config.toml
n_layer = 16
d_model = 256
n_head = 12
n_kv_head = 12
head_dim = 32
d_mlp = 832
vocab_size = 2048
activation = "swiglu"
norm = "rmsnorm"
norm_place = "pre"
norm_eps = 1e-05
positions = "rope"
rope_base = 31700.0
rope_fraction = 1.0
qk_norm = true
attn_scale = 0.277
bias = "all"
tie_embeddings = false
parallel_block = false
extras = ["some layers without attention", "paired heads", "gated attention", "a norm inside the MLP", "value embeddings", "hashed n-gram embeddings", "a smear gate", "learned residual scales", "skips across layers", "capped logits"]
init = "uniform"
init_std_qkv = 0.052
init_std_o = 0.00751
init_std_up = 0.052
init_std_down = 0.0051
optimizer = "muon_variant"
lr = 0.00566
lr_mult_o = 1.19
beta1 = 0.95
lr_head = 0.00524
grad_clip = 1.0
warmup_steps = 0
schedule = "wsd"
decay_fraction = 0.565
decay_shape = "linear"
final_lr_fraction = 0.05
batch_tokens = 65536
seq_len = 768
doc_mask = true
train_tokens = 354800000
steps = 5414
dataset = "wikipedia_en"
Each number is 128 + 24 x the weight over its row's rms, rounded and kept within 0 to 255. Layers, rows and columns count from 0. Numbers have three digits each. The size before them is the row's rms in percent of the matrix's.

# o: layer 11 attention output (transposed), 384x256, rms 0.338, rows 14-97, columns 64-95
# v: layer 11 attention value, 384x256, rms 0.314, rows 15-98, columns 64-95
# q: layer 11 attention query, 384x256, rms 0.289, rows 32-127, columns 64-95
# k: layer 11 attention key, 384x256, rms 0.296, rows 32-127, columns 64-95
o14 099:123135157097137136086108090119108170107104123107121146136086099120145081135093121172141117128096
v15 108:115162122122146137154119125129113158125157100133154084092116128144126140125100148112145139140126
o15 097:143124144131082148185120161143087120125163178122129073119108094114124119127160150089116125128163
v16 111:144154116130127166066145134092147109134049172090136123117109128109122130125148129124150076165111
o16 095:106125118079155101092145136130143145147134075166085085133128168146200126144136126062141149074137
v17 100:140110102094116118135169127097140135148132130108107126172130119111124120137155130084124130103104
o17 096:105142125111128115125113089116090131126110127148144105111143086152134165128141110157114129082162
v18 110:148110149157099147145070116158111125152119128092075138133135053156143128152145146141100148096103
o18 107:110103104124096116136097113131124125110160140121095156127116119153167136122140146144094136126069
v19 104:129168118144095188114134109096128116167172145120101119117109142115153128143089162105144158139106
o19 101:135165152083119108124130123115120115124109145128149113143134098133135111121114160095161139117121
v20 091:148115123139094118161130145204151164124125095092132082116116163136151121122135093118154129147117
o20 092:149192166126121146094148144143145136129105131133126156164122124145110125140125132141105148122105
v21 106:153116160190082104102129154103128132134125149089147125133092146093134138144155161151090132103128
o21 111:144106103126147129147146073088139133119129134136176124110162124123124111149100164104132154131126
v22 111:121146141161136127146133167105136126125164147134088126127167113137120146115162140161102138142093
o22 102:155133140131127159176089136136128096123111135123114118112120117132114113155135162122168149096123
v23 099:150155157157083119127144129119133121093132166095150128116096152118156147141125152101125159148163
o23 093:134091135111136139119156153140160117094169113188141110092141155097114116131100129150134152126123
v24 102:117137126144137111112149158106082162111140124126089166112111175101112111111151136136112095101124
o24 097:119151122145115126146086147122120136165167097156116114126121149123120135132129132093108104168143
v25 108:136119129126116103130107160133123100111167122102116106098123099135149100130141135118112137125106
o25 099:162167143161138111165120125132145147107114121133116124115109150127094106151117126130121146125081
v26 125:135099148100120069136118122147140112146110124115114117177114087126154152161107112105146116134119
o26 107:120116159123130121126104151133111134088138182140139146095093116123159118116113135125155137120113
v27 106:122138116107113078164125115084118118131097122093136113114121145113169103124139104129175139169132
o27 100:149099156097125156168171112116147123116151129157106149119118135130165150100127093143133149091166
v28 110:075116150110114133156113115168143162080148103138088167114102123113129147109126093125109149132128
o28 103:121144142146103148138124098132138153149099164146091120128106124124142108089115128096110101151122
v29 113:129144126164137130131124137124155135157151130034111140100124097187138142103150142110123116114145
o29 096:142170115099132120105136127121101095092171090142158125160147119114103127142111108143132155095156
v30 108:128166089118133139147166148080112169147108105157108126091115182096125093150148082103171181150188
o30 101:156140144119097173136098133148090162159118171161135108149146161105130148118104172091095182122105
v31 103:136070145130135167128141188128148114128132132092138152129139116104120088166116121081153124105130
o31 101:161102132171112108133119134127154105137147109103139155157115117118157162145120083124090093110153
q32 077:132131078130125145137115120076123158152171135171161078125130113069092094118132152114088142166140
k32 079:145120149151173169135152164128103147126149124120155168118112123135149160163142154143083125105154
q33 071:123137146154152137113133092096127123113129107109093172135105115110132158149123091126135129148133
k33 077:115097108177097127131140135161105116092086120104095114117153112137118116152121140138148096107092
q34 078:108100136124116125160143114115091173165112169128103160103137158127156126112149143099105087144162
k34 082:084123100149110166195130110147121102158124130116129097127168143123142070099095107119145114146110
q35 082:121153161099132104134102096127112139164158120091083142136112117094103136124113134122158111105134
k35 088:144152126122158174108128078115144115123131110123132101118163125122096114113122132115151113144125
q36 085:173116094160140103169130161136111150117154159130126136146121154125157117121127159069129137126076
k36 090:138142131128150131155127140076078116087122128146115123154122126145136112134133126125059140124167
q37 087:111160136176114120094129151112111130156139139098145125117107129097096132132113162141132133144116
k37 086:119128122121126121122128147132163086126137106150158108122140180120097152134106131138130175127096
q38 096:085143135132143094147157109151140132109138124121124133111096118091114145135107109101121125147116
k38 096:131142117140138138159096134121168130143148140121153132124142147110148156129115093128165136131141
q39 088:139146093063118116151115139118178141139111151122118120174098147163111175150108122131116104144165
k39 088:159121119091086140112143124127173109116139160128112123160122117125148130133099102111141133091106
q40 100:147128153124115099165160095117126128115144104145132122143102129151156128105139100118064125100171
k40 101:122121112111092104132150166123102118102132134121152122115041053088141079088133081138129104132153
q41 103:148194153155147155174129148104108128110125082131150118125146143123123119135128125152135137139080
k41 101:103119201158109161143131110142123127125161112133144140129167123094159104122140109156163121161080
q42 106:143087082131125119119177133161098093105117110108150125133125123156090130133131107139146134139107
k42 099:105079109104123157107123130157145125146087142142137101165147095122106163106114153118156093150091
q43 111:133125166111130131117136127109145099145138113157158118151150093081113136131164138139093091089104
k43 101:115178109152161145139112156119132136122159114133142122111117106144137159111128096108139116116098
q44 114:097103099109156132135114152129121164163142108145142119166111145131142111105104072139128132118126
k44 119:115114120116102153120139145108153100135101125120143145116146121139120090111127138108105126117136
q45 106:131147125133103168097151165147127110117126146146114102126124153131120133077104147132110157116073
k45 110:105123130118114092166110152150121064116150134081152134129147086131122121112141146110151127156107
q46 109:110155122085143107107138104130127112114131143183095110145086167091139112106154105136113146147134
k46 096:094116140137148166164139139146144130140161162111111124133191157148146093191147117102146126134121
q47 102:084069077142152111110097152140130153080115202114146178134139119173127128149177111126120115202143
k47 105:121175135127118176106127104130122153090132137115131143130120101124134109146136106114153119137130
q48 074:110121076092105112128074126126140132139147134120144120152114122126102089122097116139103097137112
k48 083:175113093143133119142143129084165073117105159080127108109153165126157169119129177126139152097094
q49 078:121137136121156132191162157125154127147112100099108127126156123130111133105131089133121135122146
k49 081:157122129160128110125136157105126125149070147124188154154133148088121157118116156111132131123163
q50 081:107160137172109151111186126122125127098089123121114116198081071119149146108130160131138158129120
k50 084:096148107138138153104121091130108124087134094156105118126175153103157150082152079152086115127119
q51 080:136074153116135111117131145139112127146116169143117143087126154122153165116130149088099103057142
k51 091:142100130101099101184126151133115162118097124131144103133090139153140098105151111132107129166113
q52 076:139126113112132106122132106107122116153099084144105102128117126132115123118106070084159090100119
k52 084:113091133134120095142117161130141107096109120131136124150091111132098110104122111106119132164059
q53 098:140131131120097119129104129100161127102112142119134145139127100167132124111110161171128116103134
k53 092:130149110091109127154110154109155121132090166139139088135156099122118098120153145120142141152168
q54 088:093131121142101140179114156141097118140133110111126117131128163133148148134136144154083135154106
k54 085:079080121159161134152162144115099115155166128136170088118129124128129131126169133113136090136131
q55 088:093150147119091100110130170123090103165153084116136111096124144118100120091120156156137127161120
k55 091:124149148129138118130114126116118153114118099109156127112145156127073094139067138112130142142169
q56 098:116137122126094067142092154115086126133125088129130154133153184114124123146146089105097110101132
k56 095:095150139121136097122113156106111135112140142097124106103113152147136147183169138080100092153136
q57 101:127089111101152110118166122157103170139109151124086124125146194135124093077108118124142133132149
k57 109:104115134092143109124134137113134108111110125092092114074119151126139119137137167087125111132119
q58 103:122109100120122164112122089166152100116141129146088176096145104102128135120125131158085133163136
k58 098:103126132176131142118125122101142155148135164123143163169119144150126135162125116107136140133144
q59 098:127113116139134161109131154107133132116176139176112151098117146146104128147120120149104143117142
k59 101:108129119176132163108123088157149157174144151184101141096139102117135113130169146096132152134168
q60 103:148130136102110162161108130108136070143147121109143114136134147161084117120115135122175129089148
k60 103:121125157120121128120134097125133151125130114132115146111105120115134141080143118099151165128166
q61 108:151119130112156137111099151113138121176101119109146151112153150115137113077132101179114097126165
k61 094:111128166142146139081188137161149111157139144141130164106120134101126114142139082116141118160089
q62 099:162112119145105141091123104135108105160142105126177142124126128143160136123070133090119162110138
k62 102:148109125136150117133161104138101133126126087082128118152084105164088133137164109162104116100128
q63 102:154108160118182131113152143154140105098143192128181142131109114148110159114149115136135118073129
k63 091:111136114081131133137137188110101099122097112109094094159132083118115136112185137151121099102118
v32 104:118133103108127118134095194117132150098140148138163144127102128150099115084145112151135071115119
o32 103:122135132102157128123116153121125119122125136150130143148104133161129114169164152169106118134121
v33 105:125114120114150094112136140090137176110142145165131124159063091142125121166126088142094146114133
o33 107:114124115143098137075111111139122081138114139094145105125147162139180140090136125120089143087173
v34 105:110156126092102135110145164103118150136094129126148099112148150128130098094122089106129149174124
o34 105:140127107098142090139135153160092109139085106110108159156155095119103133122098140138170128070146
v35 098:137114071151137121149174099124113128133168145098157130154154106126163104123112109143117123094116
o35 105:132106162164098118109140118102111103141131140108119154150099177144123119092105149158122157175192
v36 110:152135116132152095125080094136167105157124132097127141173145126088120148142159153126126091103168
o36 100:090142146124116156142150190111155119087119134126126093100092135133138138109124124124135130118098
v37 109:124124172162134126161134125151142144134133163126110093154135127134152147071148158120133133145136
o37 104:137145098100101144100148145115121161113106064167120145149141132096082100088140145123154136120145
v38 114:123135148136112186138148107093150108183100095059126120093061132126113102157124101111109150104140
o38 109:127127098107097126149138125158146183104148126153136128101142105115173161136124127158118188169143
v39 110:140179165085139122134151131060110096121099123154109083107117102114119101145121123118148150095123
o39 114:107123063151101143126103116137145140170129081114142146101150144100153120104116165131172169077133
v40 101:134129114123144130134139125109133139118071146118133126130139157080117187162120115151167075149165
o40 110:102167142150106140114115113162135169110179118142096133160089159130104168124144130106080129167131
v41 099:176086131137162135114148138126137167123092123127145109136123142139133180161166076150103158089108
o41 105:154115165122129084106108093131151134167168132099140119096131137148147137141150142120125110124151
v42 117:143125140100146158125112184128166122132137171083139107120134178177159126156190175118108140135128
o42 111:105172144149116164115116156120127151131153128126102144128126158153096155105124107114165116104147
v43 109:150099107122151122107093155132124101162078137169100134136148096149117178095113128135129132155130
o43 110:119124122139091084143134111096108093141078112070156159112147148100116107170158145077177143112106
v44 107:148097066112128104115098127115125179151107125146134146119122154098079170154170103134104146155170
o44 099:134096121133126120135118164126114112158157124126071122138110162123141129144085159143102168121143
v45 112:129094119098092115120101142118110183143112119109104089129140152113121169126101097160165146127116
o45 110:121129156125116123154113094145156128172178087153166141108115112121156141120131148130138130119111
v46 107:126103113118098134125105089077161112103115126105141087128127159146165164111113124122157085160157
o46 101:123129157109111108112110153168104136068137104102141122090115105119121138131143111143088116123171
v47 103:114169095133136128139158133125095120123154115116143165163081154103105135111145151111154111123188
o47 110:145081104160094126131125131139157117155117110110159143146150140120154097151126148132138140140090
v48 100:160131121132162104088145149157123150127146111102104117136131155144127161104131121118141153141176
o48 105:154161132109131143111169111114080104136153139112124140110149157126122141129121150152084157098105
v49 100:091127137079111132085156124138103147114160124155179096088108114127113149175185133110105121129146
o49 106:126094133136117118147118107131141145091118132076105114097128115103115141085123115146141135103113
v50 108:155128164151104118114112121105120150115119134171172149094132095107140135145130128118130121125099
o50 098:124124123109128098150156123133160143104118137137155105172095157155131111133129114162153156132069
v51 105:078135092128125093099128118160132178112130133149145141117125135129083119196135126163188131149110
o51 109:155118111083150119142118142095107101108114133068069131111121105126134132073102125099069114110120
v52 110:128121105168115129173156090150078149107149160101185158138173132122131133123143096140121150159127
o52 112:092067164137145112076143109102147111116174149120118141099153147143090144097122137155128088077114
v53 100:127135110061083130125081139165170154099153100091123117108140134127116167139117132106150126140121
o53 106:136116114132122114122144123082107165112138147120114117117136132137143112142139108155129125129153
v54 099:110135126098128134124142091135106119105152124125125075135152096175137112134118148132128106107163
o54 104:102118115133162144143137103180175132138149141100124156138101133112130128131129138157082146133099
v55 109:121142104125165126123145194124142150120115151100145138095149146123116141127143107098126153115145
o55 113:138105136147165136140149094108134130149143144117137093161124126144119125159152127143104148164136
v56 108:131171094139113107161116142127132093153155129117158138151092139127161151121147156180097099070156
o56 102:127103105161147145130173134109095105125152109132111153127101167116102118151083106112114109155168
v57 106:145116093129099118105092124083096113139142213116128091083135105132169146128091133106145164139120
o57 103:163145172092075122144127123158157133133137132110114112105104128089145136147159084146113108164098
v58 112:113108173130104147171155073108155106127110121135137134114130160121134104158108165120097179130148
o58 106:124122108180130140160131111167078129115126117098088142114132115127119121085126112090138150144123
v59 100:152156109127130147081111140097194126149156126138101133168130115133151109155125109108164107140137
o59 103:126127121113100116136120133119138144130121149111166132095156131142134134142171100138111117160118
v60 102:128061135112057141138099158145184134085138079138132119115133123095163154134100117107102135167106
o60 115:136139128111129088131111118129090101134088152082144102143112130167100125135154142157115096070126
v61 106:144155134151151101153172106118140129147103115121139091097113107134134133106103115157169124183106
o61 102:130128125133109133115132101123117136159128090104136131128119141110146117138132161092140136095156
v62 116:110112115145113062087104100126146102131154156161178107127122121153156151112162120142141097169061
o62 104:108119146110138055131117141156094136121163124081088120110141177096107146130142140140162053150120
v63 102:118145154152137181158116169129094150095097107103119102086102122106090093090073107134151136125130
o63 099:119104126151119161131145097118153133110138120094131146160150153143176073108139107112125126109097
q64 069:108104113163137091099140122052152162106128131136179191158130124104154144115139129102148173186132
k64 089:131150146135110163133099130123119112135118159094147104132096119126129102134109129173110122109091
q65 061:155149108120106132124132126183107087107106088095124119142136123137145163154189163108109140165106
k65 084:105145134100106142132132118137097127173104088170176137130136097152099145130143144121125110062139
q66 072:077134122141171111145126133096144126091093140133131108115134121128149119123142161140167125096142
k66 095:122140172138100134128153184124126138123146118127155126115148154130157094155099094103095133126100
q67 076:106113177095127164131129151121135123158107109133128127137162156116100178104123100065106131121139
k67 089:128187147094122168146115131143137091114097113152130119153081124167134148135117175117127075100129
q68 078:105119149124126093113151152143132154130074116112147128117126149155131116108138127176148151141103
k68 094:148115166140081112132112134130144128165150154126167143158131140144173106113099134109117179113122
q69 080:140158109113141078121110123147147080112098137100146112145120110168138141153177147127108189095136
k69 081:109156149143107119119119073110122078147152139119101156141127134095118138162098148137134148140138
q70 096:114108155125120102164136165140142145181104147098107176145107127103116159131109119103150129131152
k70 087:155144104130108128127118134118124185109085149135076199154132147141127115116088150170103115135118
q71 084:119101119155126128138120120117143140120090102113072118098144161119129133130106145131085103118148
k71 087:121148155173151080102126128125128146128177152091132100140139133128142147154104128139118145176107
q72 100:117153129123080132109124145170121126133122138140113134117130150119123116106113083127133112161119
k72 088:131151142142169113105120165135107142108159118094097127132138123132116198137148143140136155121152
q73 111:147132125151100121070109106168143135131168136155128152150124073150158136154122132120176122127096
k73 092:139113136096104110134140120099092127148142123163123135124090117142103148102156126111148155073141
q74 111:132155122140158153135125155163128099104157102138151128140103118120100135144122117104118128114107
k74 100:149154126176160122137092142114143121154141104129095102126125101171117129140134138071142175146167
q75 098:170160120115110128158128105110156151188102135090167137098156141133139091139125125115123149128135
k75 103:134100129131144154143158150086143136118143142093127123156147165152126097116177135119150124128171
q76 096:158105127132152169153075093100127075100144171133137148103098111129145144125099124134130138148114
k76 096:133131127119094134142106122151145130166094110103074102155123109136110169146100115110103156163106
q77 102:112115129137122107094128118075119117080078144137069160132105096095170099077128164125162113113116
k77 112:139094109103115112107113115089131097130114116124113152093133126113114100111126146113130122084119
q78 119:158141145090135150082142094097135123123105113152158100156119136136146082111145152112146073120114
k78 099:160154119122113139124130157124067127121112107127122095079116083140134134094117129103122133172144
q79 104:123189154134121141173142134128111139170091128128135128149138126121142127099161101119134148121131
k79 093:112170152077142116138115125124141136105146099150108069120147102156132131143149111103125163143121
q80 065:137096093151121100110092164129124123111142144130167138156159171116170137133116091172137111116133
k80 093:092092073127127153115121094160111125081128140140119109072125132152111144100131140101097110106102
q81 065:113145128124116146145138135145150143114133133128100125140129162130156160101138134136137108145104
k81 076:109095147093139141104092126136154122123133099145178132125153131108113138118125108122071128157137
q82 078:078146157125144150081134108112157150161114110150136107109123125143116157100128113162159137135097
k82 085:122156136112126102149145173165139104156123100178074134141138124121106095125145136143176110092120
q83 087:113091139101148114124157148121125121145159133103105149091113083107109123170123134115140113092117
k83 089:138149120116097113141147095110134127142154135149123146167120124143104133141097116169123119116085
q84 073:125099103132114138158093168118108114131115109159108112146112146152126086139138105115144130125116
k84 090:133116181108132117132150125147135129145124143138118129135163071132097108103073083091141141117117
q85 086:123092143109110140108107177084114116177146116121186173133091145149102141141140112151158125086117
k85 085:122125142125114153153095164107095099152178148135120104169154138163104120082104107142155156108093
q86 087:147108131123140110147102124112178151144165090119161146122156145108156084086120154114127126158128
k86 091:152158142115130151155072090125139099117162129116078097108068109093190114116134142142108098136115
q87 099:125154110135115105130119106119119158077116111136114159113155085108150103125140133137142126153139
k87 076:106133110149148096127153142083125196114150082118122112067132133143132141095113124131151124088051
q88 109:101094119157100112109133096112095119077105128126137092151086107111139143126136137110100120120142
k88 095:120116130169128146117146116117118105109134110111145173121110154149116120115098112192153141110121
q89 097:142139107132105102141092119128178106145093117150115122126075162103156125091173151082159111161101
k89 094:152096139164152154116131132149149109108153116147108117176156141120149066102135104068182132143117
q90 104:121154110092120122124128125146124115098101103119132118110110145144123111105151127150122137143111
k90 104:195088157110180129113092104113164129114132158145143084113126118155158083158155110108124144128140
q91 101:136127154152191138126109132134087111127144127115149122157149107135130094174161121119164155148152
k91 110:107139178154126134111186143152111164146184113110145118115150100118148103113156120118143098111134
q92 110:141084164158127099109106145116159114147178104072163127108124101114121148168136144099127160153116
k92 087:127104116127148142099118151125113112149142172171106117124141093134087137113113126150095150176138
q93 096:140151104148146110125152137123134187142150122139136121074110156107096138136099099142140132142127
k93 104:136114100101127099151169170160133122121154129114166139152103141068161154090118127145097103109122
q94 100:144143099121140120082164119141162126106137109127148146117113117107100201128168143163130138111129
k94 099:112112114116118148136111124142158168149095107151049170126112153126139150069171120116128123126119
q95 110:119120101157136141100152147132141107111169102141137086114116098078119166109095116136067139135124
k95 107:125086135146103126112150123124131107130118157148168104170143113154169138132104142121118132127152
v64 092:127086138151117098141147145111131101110110120145122139152129109160112133102148143118113145060152
o64 106:144124158081119151114109103142143134122143098115140128138104151098127173134134099136078132151128
v65 096:079120121088116109132139128107098126136103143175140188124145147111122123144100126151145126134139
o65 107:129106150104131122093094152128169128125128118156155123132134151103111073123102127121083095125115
v66 105:137139172098109120141162130154168151116146119140121165128110148121099110121152141169117153138112
o66 108:134145124174140108119110116112164146139118160130137106148142116137171137098101107124120122114167
v67 105:112115125145106141152114098160160153106113099085128152121144103126129164126104130135145053092147
o67 106:142133139114093117090106117122103146103156163144124149111075125110158083141099168122118181147113
v68 096:143142122103186105140172149144120179130126125161174120127096133139139154119157139086136113128146
o68 106:121136125126163126114095090137114138109126115118129141120167108117140139146154088143138118158158
v69 101:152145141105139134135112129093097130117130113087097103126139142086144145109152128128103102131113
o69 109:134095115147141103111144094143135116104150127137137125132068104137090124138105091121137117127143
v70 095:104123115120139084148137145115135197151109134144114125094168100153125152181140128139114112151114
o70 106:080118099133138168108110126152092110136166115149114167164166136128118096098125143070100139151146
v71 100:121096143133120055111144121146148110126161081118116130136140159156091161160107159178122189134142
o71 108:103204145111157164156100088138123197095125147130153140105130126128160089109115091110093114087143
v72 099:163118124085134102108100131076128108140086142145137122131163114150152144120082081093140145091122
o72 107:140155139110093096160143111135170129087124158119154122158103087133136117116123174154117121138128
v73 103:102132166126117125154147144148121135140151151082094143149099151138125136123123104111146107116116
o73 107:099109106131167110065130129143129134105128175175116115136152109122163089159117114083168159140136
v74 103:107129168118136094138084129104132139110124164147133127136155143117098191138179116138067151155114
o74 104:150139112109122136149110127147136115133160060111128145084127145164138078135145134150192195141119
v75 092:118115140134136113114163115130135109105095081128173148150142128140109159120136109140177149149139
o75 114:154118135122133116084122163170126119118108078146118112087167167118142159119120126169157106128112
v76 094:105086159134142183144126184085113123109125114122131152143137146082123146080110110163132128156160
o76 109:101126107082112076132142090136129138096115141118123125149116149157135096161144127117157113116132
v77 109:145105152119137138111135122146126089115088135108143114131123109139116152106124108114160119131131
o77 103:155119097173148139197128146123139143119149125148151158141181129155122151165121143096102130130129
v78 099:153147175129100173113113138125177125146171113153114164134096107122094146151121116125120149108171
o78 102:082123151118128101117129145108128152114153203129128114149144146186169089078102171158121127106126
v79 093:121124154128143101121143138124118103164095112159064120117146116149139141138143154103163134161111
o79 104:131143097113141110139152089121117152115100162107143112130128099142102086114113110146138124140144
v80 105:093098161161139180143165146129107121133157147158115133100096119099115097109173127134104132117121
o80 107:105143118174140122119094088119120102115084102150152126138149104123125103179132150138105143121170
v81 102:140127124092144182081139143121154150124124144136132138092135095128143145110154154104151137131106
o81 108:098114116108134118128119064110088127121085121135155159124125134139094113107116118122140133146131
v82 097:133126141136146162107157109091137110117125164157097114107089147124161120121139189136122153153111
o82 100:119136121124144087171101074126145154137142125096099158109177142146117139100112085127097148126133
v83 104:120142156169107133125128105103112122137107150136120095126152142099067147148086109131091093113191
o83 112:125098108155133181108178158152163136099151132118135131121129136123144136124107147121157152144149
v84 104:139132123131147102132113089123122150159107139126120095064117108155122110125153136090067140117091
o84 104:129138078158143131102105172164133136125160094132177131166162093165119177132161098142177122124152
v85 094:199144147124131158096124130157098169130110180106151114138150149115131136154122139138111155093096
o85 104:127114111168136121099115118138147085159114083124116172137133122153110122139155128138104100094159
v86 100:157132131100195129133140115124104140101081110132136124121125169140172121122149156093089097095133
o86 113:140119128191113090070139153140112115101148122136127162138115102138099149119112088137159145138142
v87 099:146136189144148114120139127098159116127175151121157151168098127135140125123094149150176106134154
o87 108:111152108130137161123113139129135117119129124177111087102185149106111097125170121129085138183137
v88 094:125150142163147114185151153118157105105125148112121035114088113075155092096114115157126138126121
o88 111:183141081113109124145139115150123138145188146158102098133161107167123126129121141067137133193146
v89 092:111137143134133124126139140126132106088063089115084146113144159140089107098146159129139157130108
o89 110:119159159151128108162175102136144137155130148111124125119134096069170146168125155155157098092155
v90 104:119104137119119131134114110120093113110101116122093134145127183120138123168102141104138165129165
o90 114:170123136160105162097144165114113119121109140145140129106107091125136140042133157133150097081119
v91 099:150122132153096107104121123120156156159124120131174152115121172142191113143146112161113144077138
o91 108:120100141126125094119149133137100076092168115125081096165128161158135117153125097132089156142149
v92 096:122097142122164096118095073122076133162102130151123118128138100092126180112149107128121158131144
o92 109:118138117123122058135150158162176123145150121075155111146125188126106100167116121147145093152096
v93 106:124104146121155137157187115126107122122124142130129112121126100095151107080176141114115104119135
o93 112:144131113132166122156099144159084126089147108055132153133113117133124130150143155132100098105126
v94 096:065118168112130147121152105131152149138117125119141074153116124116145150122126109166102082151122
o94 104:130072128174128112108078142106113111160090152131110173160119120137147131124133120109123135158146
v95 106:170134099131121177138085133146138170142112125102141100098146145156138112158140120093148127146101
o95 100:130135153159150095128157076116127072165114132138105155170130104109148141144140123151109129065133
q96 036:134123119159095146098135125089124092115144119111125121191163102168118141124147149161088110142122
k96 100:123144123150146108124097124130149141174126097140108120146095116098135161160123169099128118146173
q97 033:154126127154176119107168109118081112171114159143129096118108108128171137158127097113135135144135
k97 102:153102139090111104135111161105135123126123121122128170134097135156149125112089123120130113116094
q98 031:108067103108140125129161131093102124148093135148143124164147095156114144105171084105170150106156
k98 103:097163125099105113155117091096185121116127115144093105108150162143133112130131142155133194143134
q99 035:149131150150132093155175118134149127112170124154141149096168130125128090120161108148157138080105
k99 098:170084144134091108121101104098127123109126147098129123131123172128103091117132129115087138149110
q100 036:184160132100112138116083107128145115161141087130096132094112145103141112140177130152121133134144
k100 099:137131109122114129152156140124102100134130145099130127102126062091152096105064150130123158112141
q101 035:136126099101115112167110112129149101130137132089107068163115129101146111139112088130104124112109
k101 103:138150138139125123166103106105134128140126112108107116125115160120130110130140114137155141111137
q102 044:146097100113153100127118173146151116127085134101115142129177125161102112117132116137145115147105
k102 100:192159146135111115177121119114109142128103139100117128105172119139138090111124148112121100104109
q103 072:168136144143148156122122123144141171115167085132137081116139101139156108172126114179101153127161
k103 088:107143127109136124148148120126149140131114160099110108129083153160149145110175106136098128132152
q104 090:110140128123132121127139145147148114173153101136127109163096165114140111095120185110148115088121
k104 079:099135138128152107177116149114148107186129141138128100080120127170166114090155177107097137155114
q105 130:147109130157145112129123116104145104078107164077122137155127155171125110119116116141138159095115
k105 085:144128128157141101131136140100146108105121158135135148146126189162122128134098143101122136089138
q106 148:138117126119108122142150189095105124104115130170151153120180131154089144113139112069128112157138
k106 117:130104124111091158155134160130105135113135138165176148113159119143087169126136120046113106145155
q107 160:108126131135125133130097126162146141137089146132108120093153101112137126149136086109155131127156
k107 143:100131168130133131123096126144136131135106131141116096110158136110127131128137093109132145119140
q108 164:114099122115152144146136141120117134132117126112136152108074065131162127113112135127150103133145
k108 154:102102116121141148141126156122113117117127135106132146089091073129159145104132131122151104111143
q109 173:095117179131129149121104125092128144112128141103133124146144139106123117097115098131133118119100
k109 161:099115193118133129118093138099157147103133142118108135139132110131129107079123114118156115115094
q110 167:144173126128109109170131096119099135119163132155133152113091146160126149144091160104128097134137
k110 152:139165124113124129139144114117104131143155145164128152105081161158121171137113142098127100130144
q111 171:129095100137127120152142110139107116130129108123145090116130141115150119147155130128127152122111
k111 155:138109096141107118151137114112097122126141096113149099121136153117136109125153140101122125116109
q112 037:137134105097140115098100159124160154160109113130122155116115137144092144152149146104114118162104
k112 099:147174156126150114092176112125099126146148086159153121152130133115125163133120175102161082161073
q113 038:124143140131149152128132118110142142074118140158114120163103116193136124161166085148096208119139
k113 119:114148162136132118150143121133146130100131137101151143126127182164106127121154108161119153121138
q114 033:129095119140152098131126133101107146129122137087091151147118164113146099157168154108138132119094
k114 097:153135161064132136135144109131122131148139133130110125133107093149102170082127109118131175106159
q115 032:154161091141127111150131134122119127141124105109106124126130114152122132114157135123097083163148
k115 102:110145111120162113109125097128162162142124113138094139114131137136145139146147134166115147137111
q116 035:107152114154127153142131163128154128158143107152141110108111122097153162114128131122152125120162
k116 094:117076181095108106160090120130100147120092148149140130146128127115127112132121100130144150156159
q117 036:108134143124129109133092125177140155115151138166127109096109120168149139137128125113135119123157
k117 097:119129069125176105130147129079152151154115105127179122119108107115117139153150170124154178135148
q118 054:132115174084177118116139113156078119115157109122122136122142137133116134128124095099122073168151
k118 096:109127141117115157126161149124094142133116106174131153099149146127093178134119148079123065130141
q119 065:143132139135116154105168148145145111170116207103122103110072103175123197151144165124123152132126
k119 089:086109132102099131109137136145129128126116144110148129147077159094103174123105157097153094101133
q120 095:152091112165135107159115124139140116152148107170140130097116094156098118116114126149087113139127
k120 084:129101086139081085114136139152137139119109117120145087152106079169148113156134141139090118121102
q121 126:081094156138086114097095134164115114119127106154150134140086099136099099122137160114148141118145
k121 088:083089115094086116086101134179120145129135109131125118144098073152116080102120176113155142113132
q122 146:133159158099107144126144115156081150090119157109100159143118159149114133098100099130134102163100
k122 133:154153164091089140123141124155096152117107146112120169163116145148108125112103093124147101116112
q123 168:085098145116152137106143138143092118076119150134090139121131112141143126155121157134144162141094
k123 149:094093134102145127109144123138075101079126125141100146119146131152146132145092136136125152126100
q124 164:115092128117119099140130126115148143128119085158123193135142074105185117119124153145141154113124
k124 149:120113113104138100144136121109142142128122086149105188107134094101174137151120173149123180108126
q125 165:132147154134159118154179103142115159154096099140174145181098134184112146111134199116129119152116
k125 154:138136155120160131145176126127107160126084098145187157153102131153133144121146190106121111138105
q126 170:095144117094152122157137129088165107151127138137095170157089119120166126132071098141131148164113
k126 161:080156127110143139152141139097137111157128130127097146170091129110161131141086103129118139155129
q127 161:110121119151112114091126114134108151141123151097109176097104099144131139111100089143117067123108
k127 154:099108119112118105085119135109106152123126169102098189121103111125123153107109073150142095133120
v96 094:142129134122135140092113164138129112138116196129133110176113088147117135101163151141156125151156
o96 098:127118109128140111113150114121142116136120191146116127111120128133123099123140143120183104135100
v97 100:103107102088127181086126134145154112104085147091143137113095147097161179135112142120144070168154
o97 109:149128104138146117137121169135137124144129115144133122145133118105111125136099150096152159113128
v98 104:114120120141114130149132098136143170125140149111091130112131151152174120146144115166112155152162